Part of a small language model's weights.
Architecture: RMSNorm before each block, tied embeddings.
Training: a variant of Adam for these matrices, 321M tokens.
Each number is 128 + 24 x the weight over the matrix's rms, rounded and kept within 0 to 255. Layers, rows and columns count from 0.

# layer 7 MLP gate, 512x256, rms 0.0684, rows 474-482, columns 0-255
[[ 98 103  95 128 150  87 110 133 102 149 146 112  96 106  97 114 189 113 123 147 118 120 111 135 118 128  96 128 107 108 118 159 158 175 108 171 125 122 136  99 140 154 122 127 140 138 128 130  78 141  99 158 151  49 128 140 122 128  96  98 163 131 124 150 102 148 110 129 177 114 133 137 137 119 109 122 166 104 145 117 140  96 151 119 159 109  65 123  90 114  91 137  99 103 134  95  76 144  91 128 118 118 143 113 150 120 108 140 137  92 140  91 115  98 157 111  99 172 171 120 163  83 136 124 134  95 115 115 130 137 149 168 143 148 173 106 120 109  93 155 121 151 153 128  79 105 123  67 134  74 119 138 161 178 135 147 141 123 125 135 123 141  69 167 100 112 150 127 130 155  97 160 116 125  98 140 133 145 144 116 108 154 192  89 106 120 153 120 157 142 144 152 114 126 117 100 106  86 101 153 135 117 120 108 129  89 106 112 127  94 174  89 140 148 121 125 117  98 163 157 121 142 137 187 118 124  99 135 140 115 124 106  98 114 145 174 116 129 132 103 149 171 128 141 151 131 147 179 133 139  78 168  96 147 130 103]
 [111  89 140 139 128 182 138 140 124 141  91 144 112 129  71 165 123 116 138 128 136 142 128 113 121  88 143 108 117 154 105 153 117 121 128 145 139 112 129 110 163 162 119 140 126 137 106 129 119  72 146  54 108  99 160 168 121  94 175  88 129 145 119 127 133 148 135 124 158 113 133 129  83 160 116 101 149  88 135 125 144 107 103 137 111 119 126 132  81 104 162 134 116 116 156 104 156 136 132 118 104  85 123 166 132 151 125 134 131 119  83 104 139 129  87 110 141  91 124 136 127 114 121 115 107  96  90 132 102 110 131 156 117 141 137 134 144 152  99 109 133 101 151 155 166 124 138 141 107 116 120 126 103 135 156 141 181  86 189 154 105 110 132 104 131 152 134  93 101 155 100 128 115 129 146 141 140 114 134 118 101 123  97 109 136 129 173 126 137 129 104 103 103 110 124 125 162 136 145 141 132 131 109 127 125 100 105 149  70 104 144  95 128 151 139 145 119  93 133 157 128  94 147 131 149 167 135 146 137 142 106 142 124 180  95 117 105 120 159 107 116 104 153 125 160 134 161 159 107 133 142 188 126 120  89 176]
 [113 121 134 103 142 121 138 134 133 133 166 100 112 126 136 150 126  97 104 165 118 122  53  69  73 136 161 156 173 169 139 102 135  80 138 112 115 117 128 123  83 137 101 108 161 110 104 104 127 161 106 120 173 165 131 134 181 119 119 110 109 145 166 146 156 135 113 139 158 144 123 116 170 136 152 117 150  82  93 127 149 126 127 132 149 125 121 135 110 147 101 162 118 136 164 154 127 127  89 166 112 110 142 123  77 105  97  58 108 142 130  86 150 170 127 161 100  96 141 135  97 111 116 111 115 128 109 152 146 126 157 117 100 138 113 119 129 127 133 115 131  80  90 110 111 131 114 107 139 125 136 109 106  84 125 143 181 106 148 135 156 198 121 157 114 183 144 122 128  84 107 123 148 107 170 128  99 149 138 165 100 149 135 154 145 111 138 107 132 178 126 127 105 116 115 146 195 114 141 131 129  80 117 127 157 149 104 152 101 167 116 139 121 149 145 118  83 121 116 132 112 134 154 104 130 143 205 150 107 132 111 113 124 181  91 105 102 159 136 160 109 147 101 137  96 108 164 139 153 122 111 116 135 100 146 122]
 [118 138 116 173 102 103 127 127 136 129 152 125 130 102 155 111 108 143 113 138 139  98 124 131 134  79 161 174 108 125 128 124  95 123 131 160 145 177 132 110 138 132 102 109 150 157 103 134 122 116 114 138  71 148 139 107 122 122 115 164 149 140 114 154 134  83 103 101 125 130  94  79  83 130 137 141 126  88 119 117 159 153 218 102 115 193 109 125 133 151 131 114 108 131  78 113 166  97  97 122 115 141 130 101 133  93 128 100 148  83 135 123 157 130 117 132 103  99 121 141 124 136 121 122  89 187 122 107 119 135 141 147  95 130 112 137 108 119 132 184 120  83 151 116 146 114  50 158 168 152  95 129 118 132 135 133 112 127 127  81 160  91 123 128 170  93 180 120 126 126 158 120 107 137 118 119 179 126 115 116 137 168  72 141 157 114 137 151 169 138 176 128 134 135 135  96 105 124 133 170 167  78  98 161 123 147 127 144 150 162 121 118 145 152 115 106 135 112 127 168 164 117 137 160 149 124 109 154 122  78 128 154 112 124 142 105  85 153 126 151 132 124 169 123 150 127 130 130 126  81 144  95 149 138 141 145]
 [119 127 129 113 149 169 152 130 160  96 113 132 102 114 130 150 124 123 108 143 110 128 108  99 136 136 134 104 101 138 141 131  93  65  99 132  97 122 113 132 122 113 118 136 125 139  80 167 125 130 122 147 121 190 119 137  89 135 131 121  79 133  96 172 174 118 124 118 134 107 134 157 127 156 132 120  79 110 118 124 126 116 125 144 129 112  94 128 120 113 144 114 124 178  79 139 155 124 104 126 113 105 146 141 130 128  97  96 149 145 123 144  71 120 152  92 129 142 157 172 151 111 111 158 138 137 133 123  90 127 173 118 124 168 125 106 145  81  76 153 129 131 118 105 140 143 151 138 205  90 118  85 173 122  95 104 157 110 174 170 148 113 109 126 106 107 122 107  79 127 161  53  87 147 102 152 109 148 101 126 123  73 115 131 138 130 124 132 110 129 114 118 146 103 128 123 118 131 148  92 124 146 126 128 106 108 153 149 135 115 104 110 117 125  81  98 162 160 112 107 139  59 153 125  78  98 113 130 101 113  91 148 147  99 132 112  93 147 112 168 108 117 103 152 152 133 143 102 151 160  96 134 155 136 174 111]
 [168 161 138 178  91 150 108 134 150 111 108  76 123 175  86 120 118 150 148 148 107 104 110 119 107 159 119 161 161 136 158 144 131 104 152 103 167 140 134 142 123 201 110 150 104 132  75 122 101 120 102  90 144 130 131 149 100  94 113  63 139 137 106 129 139 116 136  71 135 148 158  80 141 142 115 109 130 103 127 135 124  99 141 107 129 130 125 199 135 111 163 127  91 131 134  82 115 149  83 134 151 125 132 108 138 133 109 149 138 144 126  84 148 157 154 123 169 141 173 136 195 124 172 155 128 147  91 153  80  76 141 102 116 169 155 120 102 165 118 148 160 161 101  87  96 102 163 117 122 118 110 180 164 128 144 171 134 113 140 125 132 129  99 129 136 164 158 114 128 111 110 158 104 127 126 133 141 121 129 166 123 114 156 100  80 141  95 155 132 124 104 141 151 179 159 126 156 133 116 134 137  72 158 109 107 100 163 101 129 141 169 105 142 141 139 109 116 182 152 139 118 155 119 138 118 173  97 141  97 105 144 137 136 105 112 152  90 141 119 136 136 149 110 143 155  90 165 150 140 115 138 156 103 119 147 143]
 [ 98 100 146  97 155 121 137 142 122 116 138 146 145 116 160  81 146 113  87 107 133 137 130 140 150 117 157 128 119 112  83 116 119 136 113 125 117 146  95 129 120 118 132 126 119 101 160 125 117 151  92 118 101 130 146 107 105 131 111 133 153 106 114 105  72 156 144 116 179 160  93 157 109 141 179 152  99 144 108  97 140 147 143 137  58 157 119 104 106 111 127 108  73 105 160 149 123  80 154 125 114 124 147 153 110 155 101 131 103 106 124 121 130 123 104 123 115 124 161 129 126 116 108 106 128 143 151 120 119 137 133 116 152 142  96  79 111  89 130 101 125  96  98 112 149 118 147 149 176 113  93 120 121 115 141 122  89 174  84  94 126  76 147 138 154  93 119 111  85 104 179  92  99 144 144 128  86 127 134 166 156 127 111  77 151 109 160 127 129  97 109 122 147 110 130 121 129  93 130  94 124 106  78 127 132 137 160 137 152 124 147 141 101 127 124 107 134 137 134 127 136 127 104 136 176 121 147 162  99 127  99 146 144 161 152 142 103 124 103 123 140  82 136 157 114 124  82 129 158  87 173 154 123 160 113  72]
 [ 79 142 143 151 171 156 157 163 134 179 100 170  74 115 144 115 131 190 129 132 138 165  92  97 152  81 160 141 149 132 139 148 122 117 147 132 136 121 113 150 101 131 104 138 118 163 102 141 124 107 121 143 110 131 157 102 148  96 172 159 130 120 151 181  56 100 150 135 158 120  90 125 153 134 117 132 124 130 128 136 110 131 131 162 123 129 118 162  58 147 192 135 149  98 130  96 176 134  87 116 193 111 103 155 148 132  99 144 129  99 128 149  82  54 180  96 122 134 117 139 139 149 128 161 106 168 105 146 160 112 132 147 120 139 107 131 157 160 147 128 119 159 117 133 101 124 106 119 138 141 107 139 136 122 144  96  68 139 107 146 128 154 106 135  95 153 167 143 110 148  89 142  97 103 189 100 114 111 140 130 141 101  93 158 157 136  86 112 106 137 146 149  82 177 101 142 135 141 110 135 110 115 141 136 129 137 121 171 152 128 137  79 112 142 160 132 136 150 116 116 100 141 142 124 144 133 118 119 135 131 153 117 106 124 166 113 124 116  95 101 129 123 149 114 144 130 107 135 154 110 164 134 182  96 132 153]
 [ 95 126  83 108 107 135 134 147 166 151 141 165 140 110  96 141  98 115 116 118 155 170 127 149  87 130 136 136 185 148 155 154  93 115 168 143 137 143 147 113 140 156 114 138 123 140 120 129 132 128 164 163 128 138 129 132 141  77 112 119 125  78 114 147 158 186 106 131 127 131 100 155 133  63 103 119 108 180  80 113 143 118 170 125 113 129 139 119 128 131 133 182 167 127 127 109 151 131  95 162 111 130 130 124 126  71 138 150 167 155 122 126 121 139 127  98 155 146 120 112 114 104 128 183 155 163  90  97 100 163 148 148 113 122 154 118 120 167 114 155 128 137 121 105 120 122  99 115 105 116 108 131 127 110 145 133 121 156 146 148 142 117 141 114  95 130 139 102 133 118 112 137 171 143 130 158 120 143 102  95  99 155 171 107 159 128 126  78  98 123 100 113 137  97 129 121  94 103 161  93 183 117 145 135 152 113 119 110 170 152 152 121 120 168 126 109 114 116 168 173 114 100 105 163 131 157  78  93 103 149 140 134 128 174 105 119 128 164 116  90 150 137 128 129  94 126  98 147 119 120 119 110 137 126 127 140]]
# layer 7 MLP up, 512x256, rms 0.0724, rows 474-482, columns 0-255
[[146 148 108 159 111 162 159 136 159 121 165 152 150 129 166 132 123 124 110 126 128 103 164 139 132 141  96 135 115 144 161 166 113 154  95 120 121 118 142 119 138  84 118  95 112 124 124 196 115 144 126 124  99  98 108 165  85 116 104 121 158 137  94 128 160 148 105 140  73 126 162  95 146 151 166 117 121 157 119 159 135 131 155 133  97 154 143  93 148 139 137 130 138 151 142 143  61 113 126 106 120 133 160 109  95 141 121 102 137 125 129 137 120 147 142 142 128 131 129 104 107 126 149 167 117 127 114  57 115 139 133 148 103 126 119 165 148 142 128 140  97  99 126  98 120 129 113 140 125 171 108 150 117 146 151 149 136  91 166 148 145 145 123 130  56 127 153  85 117 142 145 101 118 104 154 132 102 147 168 155  77  96 146 129 110 124  79 162 140 112 165 149 124  99 122 175 155 148  96 120 193 150 157 107 102 101 133 160 110  95 129 156  93 112 120 125  87 139 179 124  90 104 136 127  98 118  87 167 126 121 114 166 135 146 101 122 122 147 115 157 143 123 173 128 114 109 157 126 123 158 129 164 123 133 119 170]
 [119 121 151 149 131 139 115 133 177 161 111 125 137 144 153 128 124 123 124 126 123 141 133 153 120 141 134 114  81 162 106 142 133 116  94 157 124 126 123 126 150 146 112 138  74  87 131 142 125 112 159 135  97 177  93 152 101 141 110 143 155 118 101 159 129 134 116 112 135  77 170 137 163 183 150 143 126 135 105 143 136 125 129 115 125 152 120 130  81 115 106 143 111 107 148 108 117 109 131 150  80 133  95 109 112 140 130 102 118 148 131 147 175 128 129  81 146  58 156 160 167 126  93 119 123 116 132  88 116 116 162 117 127 116 159 154 173 132 117 153 143 132 144 140 113  67 109 135 128 148 139 129 150 144 129 155 110 135 144  92 125 120 141 161 146 116 126  88 130 133  94 120  88 186 120 116 136 141 168 108 124 161 146 102 131 132 134 128 156 118  89  91 152 154 109 108 141 150 125  90 138 131 139  85 164 103  96 122 114 114 151 150 129  99 115 119 165 144 126 131 111 122 138 127 132 126 128 108 130 114 108 108 124 118  93 121 106 142 136 136 118 115 116 134 146 123 131 151 169 109 137 171 139 187 139 113]
 [134 115 142 119 139 102  96 139 133 131 155 165 135  93 155 152 130 116 168 145 105  93 101 152 131 114 138 142 129 144 110 138 116 125 161 126 126 162 125 115 110 128 145 140 127 120 117  92 132 147 128  66 125 146 115  82 119  96 124 138 151 143 152 132 111 147 106 115 135 153 144 147 113 104 120 131 114  92  95 129 146 102 110 127 153 123 131 156 125 100 111 166  99 156  87  87 109 120 118 110 178 113 156 124 125  79  87 134 123  70 194 120 159 146 147 175 140 116 180 141 119 113 131 119 122 174 128 121 143 135 165 118 108  60 149  55 110 178 105  70 133  63 103 137 163 114 121  81 124 129 124 151 118 111 146 144 134 116 151 123 147 125  71 124 124 100 124 125 160 102  99 124 156 104 116 118  92 191  90 211 127 127  99 171 126 146 132 134 151 119 158 120 140 135 120 166 142  99 150 140 120  92 132 139 135 135 150 187 133 118 117 107 153 138 106 105 156 131 114 152 136 119 118 108 130 119 140 156  69 136 144  95 106 161 146  92  62 101 162 106 123 138  99 145 109 101 105 160 142 153 126 133 132  98  92 137]
 [174 134 179 112 104  86  88 118 169 125  76 109 111 187 118 145 141  75 152 147 131 167 164 127 122 112 134 108 102 140 151 145 156 120 100  72 105 132 134 159  89 110 130 162 119  94 159 152 149 144 109 123 137 149 129 168 142 113 112 100 196 161  96 125 140  96 122 143 121 125 150 164 109 144  97 154 130 151  99  99  96  90 134 156 129 120 154 155 145 103 123 167 163 146 192 131 106  88 131 138  72 171 170 129 136 151  99  98  84 157 123  96 118  68 164 144 142 153 142 146 120  99 162 115 178 124 180 109 105 124 114  89 117 145 126 153 137 118  83 112 151 167 110 151 111 164 174 140 118  87 118 120 117 160 118 132 145 119 132 160 121 147  81  82 153 134 123 118 123 150 151 169 155 132 145 117 145 186 104 103 147 110 141  91 104 172 144 101 115 125  94 110 161 147 137 140  78  97 144 121 122 112 149 148 128 128 144 144 146 106 150 116 122 126 146 141 104 152 112  97 154 111  76 143 135 158 125 114 128 115 162 101 126  95  97 143 154 121 135  99 171 144 140 179 143 122  63  63  87 142 154  91 102 108 105 131]
 [127 155 102 135 115 127 146 120 160 103 115  99  85 140  97 136 135  81  64 155  98 152 173 120 107 136 121 115  88 122 132  97  95 128 134 143 108 109  76 149 135 158 137 126 165 142  85 112 160  94 127 133 149 138  94 138 147 137 114 133 106 112  97 133 134 132 112  93 126 114  99 125  70 134  99 107  90 140 130 137  50 134  62 142 167  96 119 141 151 148 107 163 171 168 136 140 146 121 121 147 124 116 116 150  96 132 125 158 142 122 164 177 119 119 174 144 155 140 108 117 157 151 122  99 137 123 136 112  74 140 104 132 127 178 135 134 120 145 128 158 121 161 175 111 121 142 107 140 174 153 121 100 157 134 142 153  99 134 123 124 145 145 117 151 111 122  85 114  63 142 132  92  92 162 122 146 154 115 137  83 134 138 128 123  88 125  99 104  88 125  93 147 125 117 151 133 124 104 152  88 173 100 127 126 128  70 125 134 140 154  94 106 134 120 143  97 130 139 143 140  93 140 125 126  60 105 110 109 106 133 183 126 157  82 120 178 107 103 126 140 113 116 108 141 148 106 159 173 102 140 169 133 138 153 156  90]
 [141 131 128 108 112 115 167 104 132 160 124  89 161 137  98 141  82 171  90 169 107  99 161 129 105 116 145 146 166 120 109 146 114 179 117 134  86 160 143 150 147 143 127 128 140  71 124 120 118 115 130  76 127 142 135 127 168 145 134 125 151 109 133 156  87 165 137 165 123 148  95 135 132 113 163 154 153 122 104 107 185  80 117 131 156  78 130 138 132  80 132 117 117 138 131 151 157 153  80 130 148 135 103 128 171 163 127 150 105 118 129 170  91 155 116 107 111  99 130 125 185  59 150 111 186 144 130 160 156 118 136 122 108 127 128 168 117 171 125 126 121 165 132 162 117 152 174 159 130 125 119 150 126 129 103 121 114 123 110 131 138 115  85  93 111 134 105 126 176 169 124 136 132 165  97 106 141 149 131 128 100 174 116 161 104 123 110 138  99 158 133 127 139 121 139 114 118 133 123 130 137 121 132 129 166 139 123  99 125 124 129  85  85 139 121 130 134  75 129 119  90 149 150 101 120 104 163 114 100 157 101 122 147 194 124 104  80 112 103 157 100 147  95 121 100 117 117 126 123 134 148 111 112 116 120 139]
 [144 157 143 122 126 133  93 135 147 121 161 182 174 122 133 134 117 121 109 172 122 123 108 124 151 149 137 122 135 145 157 128 131 188 101 124 103  97 140 132 108 118 143 145 116 148 120 121 138 115 107 129 141 136  99 107 162 108 144 124 153 135 127 108 124 122 135 138 146  96 164 134 144 182  92 158 129 131 142 121 100 133 146 137 162 134 154 115 130 150 118 124 113  97 119  93 132 138 117 128 131 113 110  97 160 152 134 148  90 172 124 110 130 124  89 152 129 158 152 160  96 146 127 116 161 159 139  89 107 135 148 145 131  81 177 145 118 121 103 106 149 126 172 124  79 121 143 121 111 156 131 152 119 142 132 120  93 138 102 139 186 145 130 162 124 138 201 165 131 138  76 146 119 122 140 150 122 134 121 127 138 120 141 131 138 143  94 172  97  96 108 138  89 118 123 137 149 160 112 136 129 122 127 132 149 112 128 123 128 135 121 144 152 175 162  99 149 140  86 161 106 147 137 108  96 164 101 129 157 103 131 123 125 138 138 127 116 101 103 105 122 150 116 115 159  68 127 156 144 172 128 161 126 189 138 124]
 [117 146 117 146 138 143  95 175 132 120 123 125 121 132 104 113 146 158 123 141 173 153 121 110 109 154  89 101 111 113 148  94 115  77 156 163 127  90 113 122  83 121 136  86 163 120 108 111 146 157 142 119 109 118 118 144 112 130 144 133 158 108  89 153 156 153  97 128 128 100 105 111 156  87 130 126 157 169 156 130 131 111 186 113 114 129 129 109 123 136 112 139 149 129 116 159 158 104 124 134 123  79  93  85 111 135 129 144 133 113 143 117 142 135  85 183 128 117 101 131 148 125 139 138 143 136 105  75 125 108 144 107 118 174 105 128 141 123 106 119 120 171 111 166  93  94 166 154 145 147 118 102  62 130 125 160 102 147 126 123 104 133 117 173 158 142 113 123 113 163 154 103 102 141 131 101 135  92 149 131 103 130 128 141 158 153 117 141 129 154 132 147 134 122 181 166 100 112 154 151 138 130 131 121 125 147 126 157 137 117 141 191  76 177 152 166 116 171 121 109 149 140 152 117 124 130 111  93 139 128 113  95 115 109 169  73 143 124 120 148  94 167 114 133 138 142 144 128  89 156 203 123 112 182 124 181]
 [151 138 129 143 109  86 129 151 107 118 145 107 133 140 158  95 143 118 167 131 147 114 172 152  96 138 139 100 127 116 109 137 144 142 164 155  91 117 138 104 113 132 163 110  94 106 104 153 131 131  98  88 116 100 153 102 111 177 140 104  82 130 155 135 112  97 104  81 128 156 174 151 146 159  91 139 150  88 154 158 141 169 114 175 113 111 129  98 162 106 113 114 111 184 169 151 161  93 172  97 112 150 109 126 127 150 146 128 113 141 150 143 133  83 135 121 125 111 110 133 130 134  99 110 101 141 161 136 121 139 116 133 148 149 160 149 116 106 118 105 104 109  90 139 115 145 150 108 137 136 133  98 114 160 131  58 102 111  94  96 123 143 177 133 160 100 105 130 112 120 124 143 104 123 140 149  89  96 142 138 109 143 135 134 122 139 107 143 142 140 185 141 124 163 133 148  90 144 135  99  78 135 123 168  97  99 148 149 138 101 127  98  99 130 125 152 118 111 140 120 125  95 101  90 123  99 129 130 143 107 128 149 176 160 144 106 126 111  99 127 100  53 148 133 154 109 137 157 145 132 148 149 145 128 130 116]]
# layer 7 MLP down (transposed), 512x256, rms 0.0673, rows 474-482, columns 0-255
[[142 183 139 127  84 142 157 148  90 130 122 134  92 110 138 139 121 145  93 167 121 107 107 115  85 139 113 107 179 136 141 127 159 143 134 137 138 128 133 145 125 109 118 159 168  98 153 113  97 109  95 148 116 115 131 155 104 134 146 150 116 108 108 139 115 151 128 112 172  81 166  95 136 103 104 135 156 123 127 130 144 106 136 124 117 101 123 143 169 112 171 138 174 159 103 123  97 130 108  98 141  97 136 168 148 176 164 114 100 129 148 117 122 128 121 134  89 100  89 117 102 155 117 151 143 186  84 148 143 180 138 105 129 177 153 161 122 127 146 135 136 132 157 129 139 150 149  98 101 128  67 117 161  90 128 120 119 137 131 126  84 120 120 128  93 135 131 141 151 128 138 131 106 193 122 123 154  84 106 169 182 122 158 150 125 119 148 167 149  96  75 103  97 157 122 113 103 161 153 135 165  99 109 157 146 100 118 114  87 147 154 179 107 119  92 186 110  88 129 105 152 186 130 173 117 120 155 140 142 138 184 139 177 144 130 161 116 115 127 146 138  88 132 105 145 122 120 141 117 109 141 134 100 128 141 152]
 [118 107 109 104 184 119 119 116 135 118 144 119 110 112 109 126 113 176  78 150  95 122 130 132 114 107 150 132 124  91 107 121  87 118 132 101 119 167 135 111 146 133 187 124 153 181 171 127 114 128 152  74 112 131 132 107 145 126 130 102 128 143 138 115 112 142 150 113 121 151  78 111  71 124 113 109 161 129 145 106 138 183 103 142 134 120 132 128 117 149 133 167 107 107 160 133 151 113 126 121 104 113 140 168 173  92 106 116  88  86 105 160 129 124 151  97 152 101 152 149 109 174 117 121 128 160 120 117 116 144 108 128 101 143 133 122  80 119  83 133  94 139 139 114 132 145 154 150 157  94 112 101 119 114 117 112 109 129 129 124 153 117 124 110  84 128 167 124  98 129 148 163 131 115  86 119 104 106 105 114 147 139 154 100 115 108  83 145 149 136 159 125  73 136 114 124 148 102 120 134 145 139 112 156 146 107 122 127 108  87 107 101 135 134 151 136  92 167 143 187 158 117 130 116 144 146 164 119 105  81 130 150 141 145 115  84 100 106 137 159 134 127  77 141 133 138 161 135 113 141 151 127 105 141 120 115]
 [146 159 138 150 132 188 138 145 150  79 130 145 148 133 161  95 169 114 132  97 134 124  98 131 115 119 109 121  97 134 150 147 135 117 115 158 117 155 155 138 149 114  96  91 151 131 166 146 132 112 110 147 160 106 118 105 118 115 118 127 134 132 122 112 145 117 130 116 123  93 145 118 124 136 130 104 162 149 137 140 132  96 123 125 117 142  95 135 145 124  68 186 126 129 103 198 140 165 128 110 132 150 104 139 110 166 145 150 117 114 135  96 146 159 147 161 129 154 199 118 123 111 121 125 126 140 176 112 109 170 111  99 113 132 124 109 130  70 178 150 112 127 105  74  62 121 155 142 173  93 150 157 142  90 173 117 100 142  97 107 128 158 131  94 105 122 126 148 103 119 123 141 166 163  86 139 136 157 135 135 141 118 144 117  78 122  88 102  97 138 125  86  87 139  77 119  92 119 146 116 107 143 160 105 168 132 100 147 182 142 136 171 127 118 146  50  90 135 141 142 143 109 172  80 118 135 147 157 135 135 133 108 122 115 125 154 105  87 127 104 113 121 106  97 111 182 105 111 160 109 111  80 145  84 154  93]
 [101 125 108 125 158 136 140 177 114 128 153 135 127 154 128 105 173 147 139 138  95 106 112 130 138 141 110 103 153 126  79 134  92 127 141 111 152 139 132 109 102 140  40 107 107 102 120 158 104 102 139 108  98 135 118 126 129 126 127 135 141 130 113 142 159 139 108 138 116 149 118 128 124 116 134 146 108 118  73 143 143 145 158 151 107 121 115 133 117 118  99 123 131 163  89 144 150 173  34  97 122 145  99 128 145 108 125 164 113 121 150 107 152 162 182 112 125 130 160 138 125 134 149 151 123 134 109 136 129 131 107 158 110 105 165 151 113 136 131  94 134 135 168  92 135 121 116 162 108 112  95  91 127 143 104 119 120 144 123 150 117 145  91 100 132 108  96 127 118 116 139 105 129 126 150 120 154 123 135 125  99 117 162 143 157 129 120 112  78 158 182 106 116 124 133  77 107  99 143 178 149 142 126 145 104 146 147 136 143 129 132 143 128 177 106 155 120 140  70 135 129 106 119 140  94 145 115 177 101 147  93 137 138 106 144 122 143 107 122 146 152 148 141 150 153 148 130 132 108 125 153 128 147 162 120 144]
 [135 185  73 117 127 105 149  87  90 136 146 112 116 132 129 188 100 169 162 104 138 132 133 124 119 142 134 138 135 178 122 119 137 134 127 142 147 116 130 158 132 113 188 151 122 139 157 134 102 158 131  41 132 124 141 134 140 156 122 127 125 129 123 135 119 128 155 155 109 144  97 158 145 141 111 146 182 120 107 120 119 119 127 110 142 174  91 135  94 108 129 126 125 142 133 102  88 106 183  97 164 125 131 157 113  87 159 130 113 105 112 125  97 145 124 125 129 131  77 134 149 101 109 136 115 120 125 129 109 154 127 131 154  86 130  81 118 158 102 119 112 121 115  82 123 126 113 123  96 165 136 167 144  74 121 126 122 146 114 168 159 165 136 125 134  99 160 153 167  89 120 168 110 107 120 155 147 116 162  96  85 129 139 156 103  93 110  98 124 146 114 107 155 120 105  92  94 163 118 166 105  90 102 150 132 194 114 132 109  87 123 118  93 112 112 165 109 152 134 163 144 112 114 128 130 128 125 121 131 131 126 155 142 164 127  90 178 134 116 169 148 148 136 128 163 162 141 148 149 119 129 104 138 141  85  90]
 [127 114 122 132 170 110 136 203 135 160 189 115 118 147 133 105 140  92 139 126  55 151 119 170 100 121  87 122 119 166 118 119 112 137 103 101 149 147 160 145 126  90 134 109 134 144  86 120 111 166  65 138 121  85 121 134 166 146 138 141  88  89 125 137 133 157 140 153 132 170 126 170 100 127 116 102 137 129 120 175 153 136 134 124 168 121 142 102 146 140  62 163 115 152 130 174 139 123 197  97  88 146 154 115 115 103 166 110 145 117 112 117 178 137  77 157 134 168 119 153 135 135 148 119  88 135 110 123 132 140 138 157 109 130 139 110 130 126 169 125 167 106 145 141 126 132 119 104 167 145  87 115 133  79 142  81 116 159 109 111 168 157 178 107 141  82 121 108  96 136 141 119 116 114  82 119 116 124 130 123 165  92 114 109 148 164 134 137 119 137 134 120 124 171 168 124  93 138 135 191 132 127 136 123 164 112 128 103  97 153 110 116 112 122  92 128  79 125 115 101  98 136 149 143 120 131  89 147 148 177 121 118 125 135 142  93 179  78 146 124 158 145 119 133 157 174 141 133 120 104 122 113 143 106 149 129]
 [ 97  98 165 114 133 149 171 137 111 136 143 120 144 159 150 120 117 129 145 129 129 157 148 135  98 127 100 139 103  79 117 109 117 115 161 156 107 154 106 132  94 125  81 109  92 126 114 104 112 106 138 129 116 126 165 118  95 132 133 117 114 131 136 169 129 118 118 144 107 137  79 145  95 121 129 129 119 101 164 147 145 113 140 134 111  86 118 123  68 168 141  95 136 107 120 135 152 132 104 122 136 141 108 112 117 124 140 128 165 108 153 137 154 114 104 104 125 142  99  89 121 148 155 125 130 102 161 166  98  85  90 103 170  96  99 173 124 127 153 135 117 145 192 130 141 148 126 143 126 156 124 105 157 110 120 137 141  85 170 135 127 116  97 113 131 120 128 150 119 124 111  88 160 163 128 152 133  81 133 153 116 140 159 126 136  77 115 147 138 173 165 145 133 156 151 100 155 108 132 113 115 132 107 171 124 111 143 103 129  62 130 134 135  97 147  94 108  97 110 153 141  79 142 136 184  88 108 131  90 122 135 162 110  99 135 139 138 112 144 121 145 150 112  98 102  91 135  95  54 145 145 138 147 138 121 167]
 [128 119 126 118  90  90 140 152 127 134 164 166 156 103  94 108 125 106 131 119 126 149 139 150 150 165 110 136 122 138 153 123 138 126 181 146 129 137  75 146  92 129 126  98 143 115 120 157 125 147 153  74 152 126 119 120 100 102 120 133 121 120 124 141  96 174 128 122 109 122  90 113 110 133 146 115 113 100  84 147 121 151 139 145 126 106 153 108 127  80 159 139 110 132 140 128 164 124 133  97 127 138 103 117  97  85 128 137 123 168 162 145 132 150  80  91 150 132  58 128 145 102 123 113 168 140 142 114  95 128 133 106 137 152  86  86  96  88 128 137 122 153 117 162 142  85 124 131 171 153 156 110  85 118 210 128 154  88 140 155 143 101 157  89 128 103 116 137  92 120 131  97  64 117 116 136 110 156 107 121 142 113 139 123 118 109 136 120 177 122 115 169 110 126 114 125 116 117 175 156 174  89 127 173 147 117 114 136  75 125 140 121 116  61 132 143 125 113 135 132 113 147  89  85 138 126 109 106 109  66 130 120 139 162 147 184  75 156 148 135  82  97 124 165 121 152 187 124 161 128  82 166 131 122 100 138]
 [103 128  82 112 125 131  95 122 137 150 114 137 145 151 127 113 126 138 122 120 140 140 117 137 133 128 138 132 164 130 156 138 101 120 194 110 128 163 125 113 133 131  58 128 156 145 174 135  98 152 139  79 163 147 135  98 114 123 153 139  78 121 119 138 137 121 110 171 108 163 140 162 166 121 132 145 108 151  84 134  97  97 110 141 134 172 118  84 117 121 121 132 138 123 105 120  99 140  87 121 130 101 112 150 142 155 122 109 181 120 149 105 148 113 135 115  83  93  84 138 123  97 164 146 138 140 133 163 120 117 114 162  96 133  93 114 110 160 140 139 119 134 143  90 140  97 149 141 148 128 122 137 148 141 124 146 161 131 174 159 184 148  86 101  76 154 150 100 130 115  94 122 130  90 164 116 133 126 109  95 163 100 144 103 172  89 120  74 111 132 116 110 126 124  98 129 127 114 131 133 125 165  97  86 150 144 133 123 106 104 127 150 153 155 112  83 124 111 162 143 146 143 114 103 149  78  92 107  58 133 161 124  91 188  78 132 136 133 113 117 142 180 121 118  93 142 132 121 111 119 133  98 140 136 128 119]]